config.yaml
n_layer: 12
d_model: 192
n_head: 4
n_kv_head: 4
head_dim: 32
d_mlp: 384
vocab_size: 7360
activation: "relu"
norm: "layernorm"
norm_place: "pre"
norm_eps: 1e-05
positions: "learned"
qk_norm: false
attn_scale: 0.177
bias: "all"
tie_embeddings: true
parallel_block: false
init: "normal"
init_std_qkv: 0.0171
init_std_o: 0.0171
init_std_up: 0.0171
init_std_down: 0.0171
optimizer: "adamw"
lr: 0.00225
beta1: 0.95
beta2: 0.98
weight_decay: 0.086
lr_head: 0.00459
grad_clip: 1.0
warmup_steps: 228
schedule: "wsd"
decay_fraction: 0.255
decay_shape: "linear"
final_lr_fraction: 0.02
batch_tokens: 32768
seq_len: 512
doc_mask: true
train_tokens: 271200000
steps: 8277
dataset: "wikipedia_en"
Each number is 50 + 12 x the weight over the matrix's rms, rounded and kept within 0 to 99. Layers, rows and columns count from 0.

# layer 3 MLP up, 384x192, rms 0.114, rows 0-213, columns 96-127
58 50 09 81 69 63 62 52 59 54 24 42 18 63 73 51 60 59 47 27 13 49 39 03 57 35 58 99 07 59 25 56
49 51 52 51 47 51 51 50 55 47 48 49 49 53 49 49 47 44 51 52 50 45 49 48 57 51 50 47 49 48 48 50
50 49 45 53 42 46 47 52 52 45 42 49 49 52 50 51 46 49 51 52 53 51 50 49 55 53 50 55 50 48 49 52
45 41 68 39 51 37 38 66 63 44 47 22 61 40 81 58 56 47 48 34 75 70 30 60 47 50 46 31 36 28 52 52
46 18 43 24 53 40 22 44 53 45 22 43 39 44 64 34 47 49 48 64 66 43 37 69 70 24 51 50 18 65 29 42
49 29 41 69 61 41 73 41 79 51 48 69 30 58 57 21 29 61 49 78 58 44 77 69 91 70 80 43 55 06 33 64
44 58 51 56 46 51 50 49 55 48 45 44 51 50 47 39 47 48 50 67 50 48 50 51 52 51 50 47 50 40 49 53
42 52 50 56 49 49 49 55 55 48 48 42 45 54 49 45 44 48 51 49 50 50 51 49 52 51 50 51 48 49 51 49
51 40 43 43 39 38 31 57 55 45 14 47 43 59 54 46 00 32 59 68 36 61 39 34 58 58 23 49 46 27 61 45
47 89 43 51 49 67 57 51 57 48 34 33 52 78 54 11 35 55 48 71 75 50 61 40 38 28 66 71 62 60 48 34
56 23 66 56 38 45 44 52 42 21 26 42 44 64 47 63 56 05 48 54 63 20 49 57 63 17 57 31 76 40 49 46
56 38 34 38 49 17 58 52 64 96 37 57 30 38 74 77 45 12 45 42 65 52 55 58 90 66 45 71 60 42 43 68
53 24 26 29 39 41 51 46 43 54 39 37 46 20 37 61 54 48 56 61 73 24 85 24 52 91 24 73 53 62 48 65
55 65 57 56 41 23 45 72 61 40 35 36 51 59 43 33 45 36 48 32 31 42 71 39 62 54 35 36 47 40 54 45
56 49 50 51 43 44 47 51 52 49 45 50 49 53 47 50 49 48 49 49 50 49 51 51 51 49 51 50 49 51 43 50
48 51 49 50 46 42 49 57 51 48 47 48 49 54 50 52 40 45 49 49 47 43 48 48 54 51 48 47 47 47 51 50
55 48 51 65 59 42 25 76 51 62 44 06 73 34 45 42 38 50 46 24 74 65 45 46 92 61 11 57 35 42 19 71
50 51 41 50 48 49 42 54 58 49 50 48 49 53 52 50 49 48 49 51 50 48 50 51 51 51 49 51 48 50 46 49
52 55 48 51 49 38 40 53 54 48 46 43 51 61 53 50 44 40 50 51 59 50 48 39 49 45 36 58 52 45 53 54
50 52 50 50 44 47 43 50 49 48 45 42 50 49 51 49 42 51 49 61 48 48 54 49 52 52 50 58 49 50 50 53
48 65 52 37 55 45 26 55 56 48 34 64 57 46 54 55 54 38 56 44 30 45 37 45 47 51 35 45 30 27 64 34
50 25 52 83 73 60 34 74 49 17 30 45 39 41 55 66 40 43 47 37 69 55 45 66 94 50 29 61 42 62 43 34
51 54 35 52 56 25 26 48 80 32 39 72 45 69 37 62 41 49 47 59 37 67 76 54 74 59 65 66 34 50 52 49
49 48 47 49 46 49 49 53 54 48 44 50 51 53 46 50 46 49 49 56 53 52 55 48 54 50 47 49 51 48 50 49
50 53 48 54 43 50 41 50 51 35 49 47 49 60 48 50 45 42 50 51 57 52 50 52 50 49 51 49 49 48 49 50
49 60 58 52 52 62 53 66 42 34 42 00 41 62 38 45 41 44 52 40 66 30 40 54 57 43 44 70 18 55 50 47
46 62 59 46 54 09 47 56 61 11 45 62 54 74 37 41 56 46 50 65 71 43 66 58 47 54 70 68 68 16 57 44
49 49 50 50 41 47 47 52 53 49 50 42 49 50 49 52 40 49 49 51 47 49 49 48 54 44 48 49 52 46 50 50
46 49 50 50 49 48 42 50 56 43 48 48 50 49 49 48 45 47 50 50 56 49 51 51 52 46 50 53 48 44 49 51
56 41 50 17 61 37 57 46 44 47 47 58 37 45 31 59 45 44 47 34 63 53 55 73 77 40 64 34 29 45 42 74
43 37 45 60 46 51 56 36 82 69 43 71 48 40 59 38 58 39 50 57 64 56 37 61 56 48 25 75 43 48 59 59
54 47 46 46 55 68 59 50 69 13 41 61 27 50 64 51 50 53 46 22 30 30 62 35 44 56 27 59 45 70 17 51
52 63 34 57 20 55 15 63 67 46 47 69 52 51 41 58 58 30 46 63 28 60 53 54 36 83 55 65 62 23 56 33
47 48 52 55 49 50 49 50 55 46 49 49 50 47 42 52 50 45 51 49 50 51 49 49 51 48 49 53 32 47 50 52
47 29 40 69 62 58 22 78 78 49 51 64 53 34 14 55 55 54 52 45 29 27 49 23 51 74 52 47 44 15 32 67
52 52 51 52 47 43 48 57 50 49 47 51 47 51 37 45 35 39 48 61 55 50 50 38 69 57 49 46 50 42 50 53
48 47 53 59 38 53 54 48 56 49 47 41 52 45 56 48 46 49 47 46 49 38 55 47 49 51 41 53 42 44 48 52
52 14 29 26 34 58 80 46 72 60 29 03 27 40 33 63 04 46 56 66 28 00 44 20 53 81 02 54 74 24 22 64
47 52 30 52 43 45 45 56 62 49 43 50 50 57 47 46 46 46 52 53 51 50 60 45 61 60 42 51 50 46 47 48
48 49 53 47 49 51 50 54 51 51 47 49 46 63 42 48 44 49 51 49 53 51 49 51 52 49 47 53 50 47 50 47
47 39 41 45 04 66 71 63 65 41 31 21 46 71 45 31 48 54 51 39 26 23 62 52 46 31 48 64 57 41 35 52
49 48 48 50 48 50 47 49 50 50 44 48 48 54 51 49 45 49 51 50 49 46 53 49 51 52 52 50 50 46 48 52
50 39 47 51 40 52 47 61 50 34 40 41 50 55 41 50 43 40 49 46 55 39 43 43 55 46 49 49 43 41 43 56
52 51 53 47 48 45 47 58 54 45 40 46 49 55 47 50 39 45 49 52 50 49 53 47 59 54 47 50 48 46 51 51
45 46 50 50 49 52 51 51 52 48 49 49 48 51 50 50 42 46 49 50 49 48 54 45 52 50 49 51 45 46 51 52
55 72 65 72 65 35 54 60 48 64 65 04 61 57 75 40 53 33 48 82 68 78 37 27 75 40 40 32 22 34 54 73
53 49 45 38 69 39 16 52 36 44 54 36 43 62 49 69 53 03 49 68 44 68 45 64 56 35 47 45 35 52 63 54
49 49 53 48 48 47 43 52 51 45 49 47 50 52 56 51 36 48 50 51 42 50 55 39 54 48 50 51 44 50 48 47
50 53 90 58 55 61 22 71 42 00 55 33 74 38 65 44 30 44 50 67 58 35 54 41 66 46 33 56 32 40 66 71
58 83 48 49 28 40 67 81 79 81 44 03 59 28 50 55 37 32 45 94 76 80 57 32 58 42 11 63 47 50 34 65
49 70 67 48 54 62 71 68 53 48 59 36 49 46 23 65 39 60 50 43 52 56 54 47 60 71 60 66 38 51 61 73
46 55 50 50 48 50 48 51 52 49 50 47 43 52 48 50 48 50 51 50 51 51 54 44 55 48 49 55 48 46 45 49
53 49 49 48 49 47 48 56 53 51 48 50 49 53 46 46 45 50 51 52 51 47 48 48 55 50 51 51 50 49 47 52
51 53 44 53 48 49 46 51 50 49 47 47 49 53 48 47 48 44 52 56 48 44 55 52 59 49 48 54 45 51 46 50
50 34 49 33 19 66 33 50 51 55 52 11 48 59 37 59 48 52 53 73 50 38 39 36 66 61 52 60 56 36 57 67
49 49 48 49 44 50 49 53 52 50 48 49 48 49 48 52 46 45 55 50 49 48 51 50 55 50 46 49 52 46 51 50
48 62 50 55 44 44 30 86 65 53 66 22 32 56 52 60 60 44 47 55 51 43 41 59 71 50 47 55 58 40 66 42
49 50 42 51 48 51 50 49 47 50 45 48 36 53 49 51 49 50 50 52 50 50 50 51 59 51 51 49 49 43 53 50
47 50 47 49 47 50 50 52 52 49 50 47 45 48 50 50 48 46 51 53 49 46 50 49 52 51 49 50 50 48 50 51
48 51 20 70 32 47 72 68 42 45 32 62 22 61 45 53 48 66 52 50 43 49 58 21 62 81 63 68 67 42 28 74
49 54 47 64 46 59 44 44 50 50 50 39 49 48 54 50 51 45 52 43 47 39 44 36 51 53 36 50 44 50 48 50
55 28 75 51 65 33 56 63 51 43 13 36 56 51 64 57 34 41 47 34 70 66 58 60 65 32 75 33 59 51 20 49
85 50 47 47 39 50 46 51 48 48 38 47 46 55 54 52 50 50 99 50 50 48 49 44 50 45 43 54 52 40 53 60
50 51 51 50 50 49 49 50 53 50 50 45 51 52 50 46 50 50 48 49 53 51 56 48 50 46 55 51 45 51 50 51
50 52 48 52 52 45 50 51 50 50 37 49 44 49 49 47 48 32 51 55 47 51 51 47 59 57 45 52 49 48 52 39
50 57 48 65 20 49 45 79 54 31 37 47 29 75 63 54 56 51 51 49 57 23 60 48 42 47 61 42 24 54 56 44
50 49 51 50 47 46 49 48 52 48 45 50 47 66 44 49 48 46 55 53 51 50 48 50 52 49 50 50 49 49 45 52
51 41 09 78 49 61 40 32 43 52 29 55 24 76 47 72 55 41 52 57 26 30 38 63 46 47 51 72 47 62 47 44
51 51 50 51 47 50 47 54 52 47 47 48 55 52 50 50 50 43 50 51 51 50 51 49 51 51 45 49 50 49 50 49
50 51 51 51 46 51 47 52 52 49 46 47 49 55 48 50 50 46 51 49 44 49 52 44 53 51 50 50 50 46 48 52
43 51 49 53 46 49 49 50 59 43 44 51 48 55 47 48 42 38 52 49 46 49 56 51 55 51 47 56 50 47 49 45
47 52 41 58 49 24 35 62 52 47 53 41 61 46 42 24 25 46 49 48 74 45 70 40 45 74 28 49 56 45 40 74
52 84 67 49 66 48 21 35 72 10 52 41 18 67 75 16 42 28 46 47 38 43 43 63 45 33 30 64 18 43 43 26
47 00 50 58 44 23 58 44 91 69 43 60 29 60 66 53 52 00 50 80 62 50 27 46 53 62 39 29 44 40 56 57
50 51 48 57 49 50 51 50 51 48 46 49 49 51 49 50 44 48 52 50 48 49 58 50 52 51 48 55 50 44 49 51
44 59 58 53 39 47 46 75 39 28 45 50 56 71 65 31 37 48 53 67 27 67 37 44 70 48 67 92 49 60 38 70
50 52 49 53 49 51 49 57 50 47 48 49 51 50 50 49 44 42 51 51 52 47 56 49 52 54 50 51 46 48 50 54
42 24 34 42 50 29 26 58 56 32 58 46 52 62 50 43 35 62 49 59 67 76 70 55 65 39 31 68 77 70 47 25
60 32 19 61 33 06 38 64 53 62 53 55 60 59 33 64 25 53 50 65 64 67 55 48 81 40 44 57 52 51 60 64
51 66 57 40 37 56 36 49 61 55 53 59 62 59 57 69 45 60 48 29 71 81 48 31 35 43 59 80 53 51 53 57
51 51 69 70 51 27 58 63 72 65 53 60 46 33 40 42 35 46 46 34 60 68 50 52 72 66 61 82 41 37 55 64
53 72 61 38 30 55 38 52 50 36 56 42 68 51 26 18 36 29 47 57 73 62 62 18 45 71 30 63 45 46 30 59
43 50 12 64 57 51 57 51 62 21 41 49 15 52 65 53 15 23 49 52 65 71 36 59 85 34 48 64 53 61 43 59
50 47 49 50 44 53 48 58 53 49 47 50 50 52 50 48 47 48 50 71 53 49 49 51 56 48 48 51 48 48 54 50
53 50 36 55 39 41 56 56 56 47 45 39 51 63 41 50 50 27 50 58 48 49 54 29 59 53 47 56 46 34 45 53
47 45 50 52 46 49 51 50 54 50 43 48 48 46 42 45 48 45 52 57 54 48 43 53 51 51 41 58 45 51 45 52
43 50 55 51 50 49 48 50 53 51 42 49 46 48 49 42 44 45 50 55 46 46 53 50 59 49 55 52 45 45 48 53
46 49 50 52 48 49 46 55 51 44 49 50 47 51 51 51 51 45 50 55 48 50 54 55 53 50 50 50 50 51 47 51
48 50 50 50 45 46 45 51 51 50 47 49 49 55 51 48 46 44 50 57 50 53 52 51 50 50 51 48 48 49 49 56
50 52 49 51 46 51 47 49 50 50 47 48 50 50 49 47 45 48 50 50 49 48 50 49 54 49 48 50 50 50 50 51
50 51 49 50 50 50 48 51 54 50 49 49 50 50 51 48 50 46 51 52 50 50 50 53 58 52 51 54 48 49 50 50
50 51 49 52 47 51 49 50 50 48 49 45 51 50 51 50 50 50 48 51 50 50 50 49 53 54 49 49 53 48 49 51
48 60 49 53 49 52 49 50 56 50 49 49 50 52 48 50 49 47 49 50 49 49 50 47 51 50 49 52 43 49 46 51
49 51 46 51 46 46 48 50 52 48 46 48 48 51 50 50 44 48 50 53 49 49 50 51 55 51 50 53 50 49 47 53
54 57 68 90 12 55 43 72 41 72 68 60 25 39 69 27 57 19 49 31 36 79 68 28 85 66 35 62 20 18 21 22
47 52 44 53 46 50 44 51 51 51 46 48 47 53 50 50 44 49 52 49 48 47 52 47 53 49 52 49 48 47 49 49
52 41 41 71 60 33 51 44 56 36 51 61 43 49 40 46 47 22 47 52 30 75 52 68 71 48 56 44 29 73 16 60
44 50 55 65 50 49 50 50 59 45 44 46 44 54 48 50 36 47 50 54 50 41 47 52 54 46 51 54 52 46 49 47
99 49 48 51 44 49 48 49 47 50 41 47 51 55 50 55 56 49 99 49 51 50 49 52 50 45 41 53 56 42 52 60
47 56 52 52 49 51 51 56 54 42 49 43 46 55 52 50 46 40 51 49 50 51 52 49 49 48 49 49 49 47 52 43
49 55 45 58 51 47 49 49 55 47 46 49 44 52 52 52 49 43 57 55 57 48 50 48 50 51 49 51 51 42 49 46
50 57 52 56 47 48 51 50 59 50 46 49 50 53 48 45 43 50 47 55 47 47 55 50 51 51 52 54 52 48 42 60
46 38 39 59 41 55 49 46 40 56 46 61 51 77 56 47 51 38 50 51 57 42 75 46 76 53 60 61 52 59 38 72
43 23 54 28 20 66 62 74 57 53 26 09 49 43 37 53 36 61 51 30 40 47 47 36 31 67 45 75 51 45 20 65
47 58 70 58 53 53 49 35 58 71 45 44 25 60 71 44 40 21 46 53 45 39 47 54 57 35 29 53 56 47 59 76
47 50 53 51 47 45 50 51 56 54 48 47 51 51 45 45 50 47 50 54 54 50 52 50 52 51 49 51 46 50 48 51
49 52 50 50 51 50 44 57 49 41 47 47 49 53 50 49 46 42 50 53 48 46 58 50 51 51 46 54 52 46 48 47
51 39 49 58 61 46 35 60 73 39 53 70 65 72 50 30 31 44 50 70 62 71 62 58 51 75 56 58 60 52 59 64
48 53 46 54 46 51 49 52 52 50 46 46 50 52 44 54 48 49 49 49 53 47 47 38 50 54 48 51 50 40 37 45
50 48 45 52 48 48 50 54 56 49 46 47 44 58 48 49 46 43 50 51 50 51 49 50 55 51 49 50 45 47 45 50
48 61 44 53 45 47 44 58 70 51 39 41 50 46 52 57 35 55 49 51 49 51 44 40 64 60 46 52 42 51 47 52
48 52 37 33 33 03 21 74 85 46 44 69 39 43 46 20 43 47 47 72 42 52 49 57 59 42 72 49 19 59 37 29
44 48 51 50 50 50 47 55 53 50 44 48 42 46 49 43 43 50 49 57 51 44 50 49 57 49 49 48 45 48 43 50
49 52 50 50 48 47 46 49 54 46 47 48 50 53 48 47 47 47 50 50 51 49 50 48 52 51 48 51 50 46 50 50
46 52 46 52 51 51 45 47 49 48 47 47 51 56 47 51 51 44 53 61 47 49 48 51 54 49 47 48 50 48 48 48
56 36 33 58 30 12 23 39 55 47 47 51 52 70 35 33 58 19 50 99 67 45 67 50 61 32 56 57 18 56 42 55
48 49 00 41 48 40 20 40 56 67 42 53 63 42 48 59 47 19 49 92 17 37 40 47 74 68 52 73 34 67 22 79
51 61 26 27 76 69 40 43 53 36 44 30 21 33 36 73 49 38 46 59 52 51 49 66 70 46 19 40 40 60 51 44
48 51 46 51 47 50 50 51 55 50 48 47 50 51 49 48 48 49 50 54 54 49 51 47 50 50 44 49 50 44 50 50
57 45 51 36 65 43 38 25 43 39 47 55 39 69 31 68 48 55 51 43 76 53 88 61 51 44 10 90 37 48 65 40
49 56 56 52 50 50 52 47 54 52 39 49 35 52 50 43 48 29 51 47 52 53 56 52 60 51 46 50 47 44 51 46
54 78 61 82 60 45 41 60 37 32 54 61 46 45 88 12 40 00 46 47 38 69 73 41 98 49 48 54 52 31 09 31
54 35 63 75 62 49 54 54 40 72 31 41 45 54 61 64 49 59 49 19 53 44 32 24 52 46 36 34 70 33 15 60
50 49 50 58 48 46 50 51 50 44 47 47 54 49 46 57 39 43 52 57 54 43 49 51 54 49 48 50 49 46 49 54
48 46 50 49 47 48 51 55 54 44 46 46 53 57 50 52 43 49 49 51 57 49 54 48 53 50 51 56 48 50 50 48
52 21 53 77 52 16 43 34 39 66 46 64 48 27 53 54 33 48 48 90 59 23 62 68 80 61 35 76 25 64 68 63
45 58 50 48 46 50 49 49 51 46 48 47 52 51 50 46 46 47 52 51 49 49 49 50 51 51 46 50 49 49 49 51
42 37 65 75 21 61 47 42 48 67 47 51 65 65 29 42 53 52 49 41 63 43 68 61 54 64 41 73 70 33 46 38
49 49 50 51 49 49 45 49 51 49 48 51 50 46 49 49 49 50 46 52 49 51 49 49 51 50 50 49 51 50 46 47
50 62 39 54 74 37 34 58 51 25 55 42 15 66 70 44 45 10 52 78 65 65 60 47 49 06 22 39 65 52 33 66
46 51 59 44 46 56 65 58 83 45 26 36 56 43 21 47 53 59 45 35 68 55 58 64 56 25 55 45 59 58 50 66
47 14 48 99 49 38 36 54 57 43 43 53 24 61 91 54 41 44 48 44 44 60 34 64 86 32 77 42 57 59 22 33
45 25 16 65 34 47 43 99 62 32 49 22 29 56 72 21 62 43 46 49 33 54 42 37 52 73 77 58 37 45 39 57
48 56 70 68 25 72 57 78 67 62 40 33 37 41 50 65 51 47 49 43 48 39 39 28 48 72 53 29 56 43 46 32
52 64 57 64 36 55 39 64 91 43 22 47 23 40 35 67 54 37 54 50 35 63 28 56 71 42 42 34 24 59 35 55
45 42 31 56 47 70 34 35 49 62 32 62 23 52 49 69 58 36 52 51 66 49 49 52 43 30 13 63 44 73 63 53
58 60 75 28 42 51 47 69 59 68 47 12 26 49 60 56 30 07 45 73 79 53 40 47 99 38 52 89 49 32 47 50
55 70 71 49 45 11 08 76 56 45 63 39 67 51 53 57 41 49 54 50 53 41 71 44 50 35 47 51 51 66 56 58
49 50 51 50 49 50 43 49 52 47 49 44 49 56 50 49 49 47 52 51 54 49 67 49 52 49 49 52 42 45 43 45
46 49 48 54 47 48 46 52 58 44 42 47 50 50 53 42 42 43 47 61 48 45 57 50 57 49 52 52 44 46 49 50
49 47 49 56 48 51 48 48 53 52 46 45 51 53 49 49 48 49 50 52 49 49 45 51 54 51 44 49 49 47 44 53
57 68 69 81 37 52 46 50 60 56 57 51 50 45 41 51 47 48 47 49 32 46 23 05 76 65 49 42 09 26 28 59
51 40 67 45 47 20 47 81 50 40 53 42 43 47 40 49 51 44 48 83 56 43 50 26 53 31 57 59 46 55 34 33
47 53 50 52 50 47 53 51 51 46 50 43 45 50 46 42 45 47 52 54 49 47 52 53 51 50 48 50 48 45 47 49
61 55 48 51 48 48 48 54 55 43 25 45 48 54 50 49 47 35 72 46 53 53 48 46 46 41 45 49 44 33 53 65
56 63 23 53 55 44 62 81 78 71 39 54 71 49 51 19 15 48 49 27 36 61 81 00 77 81 42 63 42 46 48 59
49 55 50 52 40 46 49 56 54 50 49 42 47 55 51 45 50 47 51 54 50 51 50 43 50 49 50 50 49 48 50 47
49 64 35 42 65 63 72 59 54 39 60 61 50 73 48 54 43 47 52 66 43 35 73 50 55 35 38 57 38 44 26 43
50 58 45 59 52 50 49 50 51 49 41 46 49 49 54 50 47 42 50 55 45 49 44 52 59 54 50 49 41 47 47 50
47 48 52 51 46 49 42 51 52 48 41 46 49 60 49 46 49 45 53 53 45 50 52 55 57 49 52 53 46 46 51 50
50 49 47 52 49 47 42 50 57 50 47 49 49 55 47 50 42 48 52 57 48 49 49 50 55 48 50 55 51 48 48 52
51 21 34 78 36 61 57 63 51 66 18 40 12 59 46 41 48 23 49 67 36 76 36 30 76 49 29 31 47 49 54 37
50 52 50 53 48 52 47 50 51 50 42 50 51 54 50 50 54 45 53 52 50 43 53 45 53 48 46 50 49 46 50 51
48 46 18 71 57 37 54 65 57 65 61 68 58 62 44 66 65 53 45 52 55 32 82 41 52 63 57 56 58 25 51 49
52 39 30 62 49 62 42 57 99 32 46 51 55 56 71 01 55 62 55 67 36 46 33 59 76 26 53 46 20 73 15 79
51 56 54 52 47 52 44 53 49 44 49 47 51 52 51 39 47 46 53 52 53 41 47 48 52 46 48 48 43 48 47 53
50 17 16 51 41 20 39 37 99 63 47 53 42 52 30 31 02 36 51 52 32 40 51 64 64 33 70 82 10 59 06 78
47 52 51 54 48 49 46 49 54 50 44 51 47 55 53 49 44 48 50 55 50 52 51 53 53 51 43 53 46 51 48 49
50 53 46 53 51 49 49 58 54 50 50 50 50 52 52 46 47 47 46 56 52 50 54 48 58 49 52 55 48 49 51 51
48 40 45 52 30 59 42 70 74 46 47 50 39 69 51 56 41 40 51 51 50 53 66 48 56 38 20 51 36 32 72 35
52 73 51 30 67 44 26 75 64 48 43 47 52 83 53 35 07 47 52 44 30 61 43 40 37 66 60 81 43 63 49 39
50 07 69 76 13 55 62 43 49 53 36 40 46 27 27 43 36 48 49 71 13 39 27 55 40 52 68 59 47 20 65 77
49 53 47 62 49 45 49 50 53 48 48 51 44 55 50 44 49 34 50 47 44 48 50 45 59 50 50 49 48 49 47 48
51 44 34 51 27 36 44 54 62 18 44 32 49 51 47 52 24 35 51 73 47 55 50 46 55 33 39 27 42 41 43 32
59 59 68 72 40 67 42 49 24 53 47 32 47 35 55 70 51 41 49 57 35 04 40 44 53 41 52 35 19 40 65 65
50 47 60 75 23 43 60 50 62 36 58 32 33 61 53 36 00 52 50 58 67 60 38 58 64 45 46 61 57 48 44 48
48 81 42 32 46 50 13 34 77 28 40 18 49 62 41 54 62 26 50 64 54 60 38 51 53 41 57 58 14 43 48 47
56 55 67 48 67 24 23 45 51 56 63 63 71 40 17 59 42 46 44 36 53 48 40 57 45 46 57 56 17 23 48 28
50 54 51 54 46 51 47 55 55 51 52 49 50 42 53 49 49 44 50 52 48 48 53 46 56 48 49 46 52 50 48 52
50 53 49 51 48 49 47 51 51 49 49 49 51 50 50 44 46 47 51 49 47 48 57 53 50 51 53 49 50 50 48 51
49 50 47 48 48 49 50 50 51 51 45 45 49 52 43 48 46 39 52 49 43 49 52 50 56 50 50 52 48 49 51 51
52 53 51 48 47 45 44 52 51 50 49 50 49 49 47 50 44 45 51 55 50 46 60 47 49 46 49 46 51 45 49 50
49 52 50 51 51 48 47 51 53 49 47 50 47 49 50 45 45 46 48 52 49 49 50 50 51 51 50 52 48 50 48 49
50 57 64 47 63 47 43 64 51 33 40 49 65 72 49 41 33 44 49 91 23 56 41 70 81 55 47 37 54 46 61 60
51 54 57 86 52 53 65 55 69 41 44 50 55 82 58 40 36 00 52 59 39 45 57 45 59 66 43 31 37 62 62 73
46 40 46 56 48 58 47 50 50 46 46 49 41 55 52 50 41 51 51 46 57 53 53 54 65 49 44 54 46 47 46 45
49 64 46 56 43 48 49 64 58 42 48 48 48 53 52 42 44 39 52 55 50 51 53 48 49 48 52 48 47 47 50 47
47 49 50 54 52 46 45 56 61 45 45 45 46 51 49 41 46 47 51 52 50 52 51 46 55 49 54 50 51 49 48 52
44 25 34 52 40 39 30 42 54 65 35 55 21 46 66 60 48 32 53 99 48 48 38 61 48 31 47 51 67 61 61 65
47 52 49 49 49 48 44 54 50 45 49 50 51 51 52 43 36 46 52 48 49 49 51 47 55 51 49 50 47 44 46 51
57 32 75 48 26 49 47 51 49 37 58 40 57 52 54 49 54 27 50 58 66 65 36 52 63 51 53 37 17 17 68 65
48 43 44 37 59 43 43 52 57 53 31 53 55 51 58 54 42 42 57 53 57 49 55 45 42 56 46 48 19 29 53 37
49 52 51 57 47 47 48 49 48 46 48 47 49 52 52 48 49 49 52 53 48 49 55 46 50 48 45 50 47 48 49 51
52 37 39 68 34 61 40 49 77 52 47 51 50 25 54 62 58 55 52 27 29 69 52 70 60 30 57 85 27 76 27 63
48 51 50 51 48 49 45 54 51 48 47 48 47 52 45 43 44 41 50 57 48 44 49 48 55 55 53 50 50 49 47 51
48 49 43 51 45 48 44 51 54 48 44 45 49 55 48 49 49 50 50 53 50 50 49 50 53 51 49 48 49 49 51 52
51 54 67 57 09 86 76 49 68 60 41 00 23 42 50 63 46 59 46 69 22 25 36 42 60 57 23 67 66 37 33 73
53 45 47 48 45 53 50 50 51 52 42 46 52 53 47 45 41 48 51 50 50 48 53 50 55 51 49 47 46 50 46 54
50 51 49 51 52 50 47 52 50 51 45 40 51 53 49 49 45 48 50 51 51 51 65 51 52 50 48 53 48 51 49 49
45 31 37 38 50 29 42 75 46 59 57 03 36 42 47 18 15 53 51 53 55 50 45 40 47 53 31 82 56 36 56 54
49 49 52 86 48 61 62 45 64 17 42 28 47 50 26 51 43 49 46 42 63 62 40 63 67 44 53 83 57 46 32 69
50 51 43 51 43 47 45 45 59 39 48 36 51 50 52 49 52 44 51 50 47 48 55 43 56 49 47 50 47 47 49 53
50 52 55 55 47 52 52 48 51 48 47 48 50 52 50 51 48 48 51 46 47 47 51 52 61 53 51 52 47 50 39 48
50 69 72 52 60 64 22 53 60 43 37 28 55 76 69 29 47 19 54 66 41 17 63 56 52 50 31 62 27 56 73 38
44 64 39 21 21 53 70 67 77 49 40 11 49 61 33 55 41 69 50 46 46 42 57 46 44 46 55 73 42 36 37 49
47 53 50 54 48 49 49 50 51 50 48 45 50 49 49 50 47 46 52 49 50 36 46 47 50 51 48 49 49 48 49 49
49 39 73 72 03 63 70 39 45 52 43 03 44 49 52 50 05 42 50 78 79 53 31 56 56 39 17 76 60 46 49 49
54 14 40 49 13 34 50 92 77 32 48 33 63 51 18 26 42 42 49 59 42 57 62 51 62 46 58 49 42 57 17 87
54 29 50 35 49 36 49 67 49 69 63 47 48 36 62 60 29 03 46 66 44 70 65 57 51 56 46 64 56 70 43 56
47 53 49 49 50 49 47 51 54 51 45 44 49 52 49 45 47 49 51 51 54 51 51 49 59 49 43 49 47 49 49 49
48 48 50 51 43 48 46 51 53 49 42 51 49 52 50 50 43 46 52 47 48 48 56 51 54 52 47 51 50 52 50 50
52 40 27 30 63 43 38 61 62 47 48 49 47 58 50 15 29 55 49 81 57 73 56 62 64 73 46 75 62 57 38 57
49 52 49 52 41 48 50 56 50 48 37 45 45 47 52 50 30 44 50 51 47 50 52 46 59 51 52 50 45 45 48 50
50 54 48 52 47 48 44 49 47 46 42 50 46 52 50 50 49 46 50 52 50 50 52 51 54 51 51 49 54 46 43 48
53 23 66 62 50 41 43 76 60 49 67 39 44 54 50 43 14 44 46 70 60 22 76 45 99 84 37 83 65 42 36 37
49 51 49 51 49 47 49 53 53 49 48 49 50 52 51 47 48 48 51 51 49 49 52 49 50 50 51 52 51 49 50 51
49 28 51 50 56 43 38 63 43 26 20 66 46 54 65 60 59 16 49 55 42 44 79 57 80 50 00 37 67 40 62 48
47 66 64 57 33 64 33 58 57 16 32 33 51 72 49 04 45 45 54 80 23 41 55 40 56 30 61 50 34 57 50 52
48 49 46 52 51 42 49 51 57 46 42 49 52 49 53 48 41 42 53 52 49 43 52 52 51 47 45 49 48 43 49 52
48 50 41 55 46 51 48 50 51 49 43 50 49 51 49 46 41 47 51 57 50 49 50 50 57 47 47 50 49 48 49 48
48 76 34 66 60 57 30 28 80 58 34 36 19 30 36 42 00 26 46 39 21 51 29 24 76 36 24 63 50 86 79 55
47 51 50 50 50 48 47 52 51 36 45 48 50 49 50 48 48 45 49 58 49 50 54 46 52 47 50 52 50 47 51 54
43 48 50 52 51 51 55 45 54 45 36 51 43 57 49 51 47 44 50 53 56 46 55 49 59 52 43 52 50 50 45 51
54 43 58 63 13 44 30 79 35 46 68 43 43 46 38 55 39 29 49 58 69 72 55 42 64 42 57 51 30 50 43 63